config.toml
hidden_size = 224
vocab_size = 2451
init_std_qkv = 0.0359
init_std_down = 0.0
lr_head = 0.00473
max_seq_len = 1024
doc_mask = true
max_steps = 5541
dataset = "wikipedia_en"
Each number is 128 + 24 x the weight over its row's rms, rounded and kept within 0 to 255. Layers, rows and columns count from 0. Numbers have three digits each. The size before them is the row's rms in percent of the matrix's.

# up: layer 18 MLP up, 896x224, rms 0.29, rows 795-822, columns 112-223
# down: layer 18 MLP down (transposed), 896x224, rms 0.32, rows 795-822, columns 112-223
up795 105:133090123121125123130120148135150130154096167145111133119111126087116143182143125082114132127088143175090142093106092159180140142103127162125152138094074160152157156155166134153143107107109130100112111115102137112113101135102137136152144123091160126156090134165158128131137149117115122118100109129133128124128078174106141095124130114113
down795 101:127134169114151115087151131128120125152108109132169161132138121159119151093099124135133155149174109103178146143135118075123072171159145140185102152104094145099126160140105154141128172151100173162088173111166121141138151092121120108141121081104093127129153145130113123159126135121147117139124133102118143108139132151117097143177117119124
up796 104:105118118107133136161155124154107138158136102115143108140142128120150109153143114155105125135114107129181112130081108136128101094134127111137109125129134119080136129112090160111106132090121146113108138143140128150100095135140131116156164126120145143111094097147149113105105104190158133099093130136114144140140099104101174087134127154149
down796 095:155116156149138168119120127111136125106147168149121149130157139092117138094157141143122096114139113137116135089138153127128122089147156136151126149146180163116134099132132169167139096162155105125119122162117113138142128084124117157126156118165110134161134142109163118129180092125136070169153130129128133127105165144151121172149120095160
up797 099:129148154121088157109127134135127092136111136133123134105157103102120111128143164162113103115180102154125120142125133131144122114126116141118190107133100157127109099135093117150144098126143134156089141083102116113087116131139084131134129143162126121062099120125135182122158114094153137148150161134166127148095123160154165148115147160112
down797 103:115132136163108157120121171109161124107164112126139124142128102146151113130103144098129093165116155160151131098118072158134133125135107153138150145108117175092139104111118153117144116159172077145121118140175160140095151124099153130122094141070123117139138091173111128106167142120129085127140164161124121116098127156132121138134152147121
up798 106:127127160122123121111117107145126123116169155132106111123149153115127113163211126098094121088120116122108129136167133128156113087117158146119145119119153113119123109111109139129150191174175139120081116131124162135165133094119141084152067135141130135162145133179173103120114096123130111138130162164162151147084096100108109093136165092112
down798 101:142137108162127098132129131140132166099129095109113169126125142152119088132114174149129170112135155118160144179122125140120173159082119120129109144151164107085135114136133117126140091158094107161136137149131138121151121111122124148165090143107159142130101150139130105170132120168127098123122121128156106136154121119130117133085099138158
up799 112:158141142124139123113150080113153133123122110152138131154143122093101079102164139141144123130168121150096139151115125172156109099100099143110110132108132166115120148141146125157140152165112196124079113125100111099099147144144129150117108184124141091086128127109088172149117117112156104122143130086121124137115093122156147117120152165115
down799 102:169153114128135100109120140134072131106146091142102127135076096147125088124149137089140127132170137149106134160129121150140132153130147132146173109123126145107119104183101099105165099115130172087089135096120094165167139176154088174130152172123131113150147137156097141165153088122137137106118104130154123104136134154146129132135146124132
up800 104:103146142140129100116098155118075159123182131164119092127104123126112137094171141126150080124115144145107159114104171128102131124155091114153127178172133136155097125154121111174096144149139139122119133154108152153142187105134072162122152139160124135119138144080131120119120159115135124129135139092110116101169117095081109124142127144154
down800 108:182133158125124097149092146116102146125183116072080145140126152169100100182131111161151079154127114093113108137121140143117132091114156094170137141161102131144151138139132151117149157150084118094153124138114111115117108126173114123128140155158110146109125149122208174106126086164140109087122089128119058116107105121098116126139100103140
up801 102:124130155144117083115158112122081117120148081091109110140118157169140116079130145149093122134126093099131152126146116113140201135121168165145136121176126142089121135109144112137134105103108142127137123148115140165101144099150099162114151144153152120129107132165076136148172121102074090186147133143125165138153098113183104097122127099165
down801 106:172115134130119112151058146112140132113152124176168129115133102069100140075150153087141141066123141132103112111101154122142128109153135099151156122092075122138117120081142103131141144053127180113139158131123095110126136127132131126150117162083099143143143112141147181146128158121118175131119134127127127117116106119101112123095117156080
up802 102:148128093137093092149096107141167152120119131103107073169162140144131094143127116134155148100163167099128079123139111089116126095099165136126142136114122149126129120149132125141145149128179111130079141108102089132130146122129160132149108076125123123136160113086140116108109113114149085116112069117130139058100166148086066126119126143144
down802 105:154172121116103124108131100138158083130152185128108163114150125093130143157143099122106063096132102098143105137138150123120132111153172124049157133104121083132123135127120153123091136151116148121151129107132131124082145145121088105133091140164132117163134130116153105148101130128096197116116110173167120091128113084120203116097120101138
up803 101:123168180143143119136091086179174116147129138151183094142156130142093118107159084137113119094116145095171104153107107156100116112143166134168145141142125132126151117123130149129158111119126113117142150123128122135142113147131141125160094137133147115057167100100125126149071171157133104139110101113135143129107134133082143129138157082102
down803 092:144145085069120100127165126117121125089117092097146069122125141092162141162098150133116125125128081147106137145106112186161118142116117139125076134133141114120123118162149103163108098165117117097088102140114133129159091140186167161111180145108117124115083136117118133131158081161106108141109152107094135169115145104165100098110110133138
up804 103:089160160141134132153111141114147117175134155120121143107143115143118164150113168116111098134101129106153126154097116109129131120172124152137117100148154163155127154095108132140111100188153093132164083162148129135149126090089133085162131103103128148174102105158126112133126134114095137133147134127166134122150117135125154138170128099091
down804 102:122065126044135131182080089138161159164146115116120117109120155116129159170129174144099124147164176106151157133155098133091117110149122098107161125098102134077145115143164129127135118121136140112092157158132119162096167118096096110162121124100104142129119106119160142126154094145121135152116127121135144139127142118128150116140140112128
up805 104:091170169131101152139140151106138092118137122110140139132145149110141177108136148072145119131107140131133172119134098125099099127133132138133122091094115118139115092116119156134135140119122131116134125131115124134092110120120143123168124159110083130124134095133094152137113142070040155156162120134145129165170139109101159140143177128115
down805 107:111130087141106136125118106154130101145133128137119097137150125130088082163115142137113123172179046107129145120085117166147129131182075145145151087127137142122119131141116124168116155160199112100136105162112102103123148121141090124174151157149085107132130130102139133123139119080150107136133161138144104144104135171139137152115118156130
up806 096:102136168127154115133155140173161170163195161145132092143121093138128131142108138135157143121130102084154085125136103108126119126119103116137130148149146130134068138131107168118165153114117155081111166129123122118127149148135090120098163068136137132136126122158147135140133122124126107099155150098106186137143141145120101117110122164113
down806 105:147116146120125098114100080134138082126148094127183153116104131121173145150129148146110171131110079142113096141117113125128138126109110113134134103169156112179138159151190088129141129151151126149106076130173129119115132095150151147159126108112111158132139120142080164105153129173139111099177127127129150125127133124103081134151140112110
up807 098:136172136098158135150112133083119122116139113127182131139120133111136139177136138137116146123094157140120086147119138142145109117129132155150129114131094146156110147162140116126131132160131130150156143122110128152115129096101075182093150109097108091124150141122088150124120107144109103099144097102128130147094149109133144155127121119178
down807 092:098122137116125151153122161094130151121176156193136140095125101175116123155121145134125150148111109137111108101130115126135099098149145111137133141157106129133117078160093102106129136105161076122110123122121152110101134107092142119162113109138139232149133114108150117151138140182085157142165139129121097126117122094164085099101175149122
up808 094:164108111143150142135104183150089151131118140108172128108126131181086182157132112109108132164098111167110142120090132153147119148094166131108121130150122113098155095094097109105151079128116131119127127146115130123107072142084098113163158147122119132134125108120149108106122145125101108169079098150116098170145120129127099127170153149128
down808 091:100123107128093154132067106142172095114123078124112132134113096092136171110101166119109128114151087071095105077122108123131114130099107129112132146143141134170153136122147166113133149114107141087108125105101138148126174131133091091151112139136128155129123116146106124145101084126130132106175127172116094133110143102108099123123088132157
up809 104:087122123110126110176128114141161129125125141084166112113095098092137103184180127135107133120171164115123120090148148120147121097165138126118127140140132155203118127136145152124158147083089145152092155151108136126106164177135130123120149156133172107141132118135139136097144167137107104105155099111074175145109128131094129075161147122101
down809 107:125139149077135159127142145117122097131162105109114145135143138101127085104126114168120123172154124161154126165136175155103137086135153174094160097129070141104137085117108127141167136158155115144137104127146078141150090094121165137127129141175102138121143102139089117147146135103125164110145107106131151100116063148125100164129111118087
up810 101:100131107106132135105122091140187145150141097117156097126142100190109112122128121124113118113084108112100099143134133149115150123121139136167126104116148116156146139130087123149134163139142150093126143099133155110118126117117107123142110107095155156106145163121136093130128162083101138109147104161099117163148157144151097107079131160144
down810 099:127116115139153110126137085127127095138121160127118147164152130101122084140107137124122150129096111143094157146114090113113114162117184136079143141149145132130102153147127112114084052088090131114142142165131116146170134147145166170129179116134090097106122119171151159142144149103120107129159167154086112090111116125131116149153112132136
up811 102:120095105181107145106147114117152110130161129124121089084114110148131149105143131130100121186153151102117122117113143132144121141127112147097139105169087092128141133125117210134123135127104125113128130116126176145162167135142115093135132084137123102152190139101098091149160138152154128158131128168095126153173165169144134119125062163120
down811 103:140129157121153160131128116146119122127099166141144125118083164179117122116140116134142107127162139153120141117092135116141128139167157115112114108147116116183135140129138082109143084105093122111120108103125103134113101125064133136119160110154117118105112136146109145130103125160122148159148148162149112103152180156163114133117162126110
up812 097:114153124100156169126189116101137100110111115099069095140133134123140122140124150082146152106126125132161128170145100138108126116119132127159104163116119146156085124140146152126109108104161137111148109150137144157113103191115132093134141128139139104107147123147114112174125096123146141165145118127136157113153124095152160089106149134074
down812 103:123167134132129128146127101087184141083095113108150108115147105129123132138137122172129125149108121115133163154165088119129138146149124134123165101119137176128144112166138118122133143084134124160090155108114117124072149163167147097086138187147135117158106092168135146118163104148100152120134159142153119142127132126159088106130141159123
up813 105:168131095160145149173108113099139109103168115091153156135130130139143151138123135125136147096160084146136131113123121163117114110108115112150160113099127163121112096163152100090184169156135129126115131180172112112162112121143140090132113076127138098155145123088109131138140142092134130146103145112095136114122087129129131111125134158115
down813 101:108124107087149115125116094122129075109136137138139120143117128107195115131123160127129069140165111084104150150137122127082152119116117130119135144148127158144142150169109118116130137117104125150138106170112135120196090112126098128110149121156142101174107166115128147155130141094128131138111155119061094134113117125159130184134136154091
up814 096:171096130146124096129137136125147144123124085138122104124159084125089137131112134140105098066115103154134152145135103171116162142142123118127147148128132173138088072109098163107146087126142140137101110093154140129119091151070105103132129112063158117100152104137111159123123096134102120100131125131109120166141119148093136120159108120133
down814 102:128108132129068097127107138070139134106149143090117148130114132135132168168097138115134113128068122098093157106087094112132111151130108140165125095155078144128085095125119136156182186083130149148130157169113104165094120107151108139128134167148146126112111094163138123136071091149106146139114109145119129173103124099083166095092105098154
up815 096:128135114116147145125125101137162114160118109187125155146175130131143076099135110104155163112160126127151127135106115110144127152152106125146179113108127179128111088128141114145119153104116145137097192128103141127127158125141109120146136139171101166126148131150101131121104090130110093104153132144100144155123113128114102126143191115150
down815 100:115135130122151111111127148123116153127128110119109139111127143106159133151120097140166095172102147152115146114124050119119104135155137105107081128114125114141106172138136122127153130153132119153107122118109142056122146146107133160141154087132143119176168139126135167121157147137163148118114177156154099117184110121143119157131154096085
up816 094:147116164142111169125123151124123165126134136153126175124108154111126123102123147122127165155186159104171119133136139110152126144134147158136127126099146121107122095122128122100144149116104124107133143161149112138142126116137119157128124112164079124164074142132183108127142111104101130180131100128149114133084123126116097113122127168119
down816 097:080122153125092126090133169115117151111155159186117110152100137113143129151095114196102145087124120122048135077122126133082167107098138122129164106155115145142128148094111132139119109150081132120137147133101133154151089121105174138147122116151127117128144074120156145130112113108129143120103143111124131101137105125156113170147132084085
up817 103:158095117151123109130180120128131168100104167141139082089106120120110171137132128111131126148162123154159135140137089148089128161109095139142127194132139111150145133088112151117092133123123169118123114144105173074144154121091176128135116109131109136136109113096123110118130149131148148126140150113114161126144140140102126129119128121106
down817 105:098191140151153138131173118113101133128136138117166129161123091152129140164127132133120157115150106092154129115143143121141090089153145142061145117141119117127121099126108111155179183087155103090137134143143100157119163113182133153110153149157155148130094125139107115170103170184081118098143111107125113140107130126103141112158082141113
up818 102:129135158163101131151153125121145152116149143117138069115114159141143104163152148138115087142112115132115120150117134135110143134097111159124167107122107122136126092156118115139131154128137134144125148142162150128108130125105134104117167122124132102154109136157133151116111134107156173101098111165114130121130114105118120133144099139131
down818 101:120158128134121089126132114130092152130149128108109109171178122160110104094129145136096155124091107134107109104133143167163152153153122119118100086107135132118100111156130145140120158113151129127167167145069164087093142120150150110102125117151088137091099140149154099154123144126124154171083107137104135155182095108118102131165155123122
up819 090:109100113085112144102120124165148102088150112104105135138157151135127133110146126101141165165140148133121094169103086159116135125154096147164147081120115107151124102151107072079143130101181115130162114128108119131117149120137106140139147111146142121094117117111157091129091131097146111176103142135185110148086150142123161134185132135185
down819 094:141124124113102108165125110056127094154126140159148116133155129163123134121131117130144123122118159136128124147110180141119144093136133088138077153110126177191142146124128158124139132109068131116120158145111110100144117114143171128163163127115087122147101139154134153147131146144099124085125103118122127110160102087135130121128134107087
up820 100:090107127117130081135108146161110128129082156083108125060112118144113147100093161110109125155153080095125136075122105127096141080118119169161153116148112108114138094148148133132160182176138105112106142149102161110091140145134135141128124141128099095143171127116142162176144141160129145165145122106159138145138163131115136148132108144099
down820 100:129149184131151136140147154122122141111145132113149149147096108138106116119130140136136092131131145075166150102103110148074150135162135134132118141140098119175133219124109109105126148154173106138150124112174109142107147124150146124098130101134141102154124120106088101098126138134146099109120135114140176095113122135154150142143081119097
up821 104:092138159148113111181137125139129152131126151118085089108153127138165085113145140125144135094152124122137097144135118169140134115159129147078152144114137095119137144123119135143155108105109133087165094137123085112110120140116106128094155124109099104148178152133138114117128183138132114095162135143159160123134121165113097072109118146093
down821 103:126152132105134146096135128138125128121156115138139124091095121147114088130176117135132151121090116107157091126181114121152158098104145150078140130115142153088075171153136132121091148121146132136108057148156106109134133124130079119139116133106122122133117074113141129136146116127110121163145115131117107137147158089117143145133068096104
up822 110:173135149140110154111123119122133159136154130141146141107118117188131122126118177094097148111144116142116130154161132113155129147092098148128124125144139142069155138119154157146135133149135121137096125150137110175124141132108074105161128140119127138119148118108149148087134155125066096099129133159103096131168132131102144086144175149134
down822 107:114110099182119174107167154142137127121124141121067163117104154137131102132139180122132119070111118156146134105106123048115119156094122108129144130081153139104121151139157134153155149163139115142129100143144134127099149141113121146136132160157097169103144115104135120107139131101152163164127160083099112131156122122120136131096152137139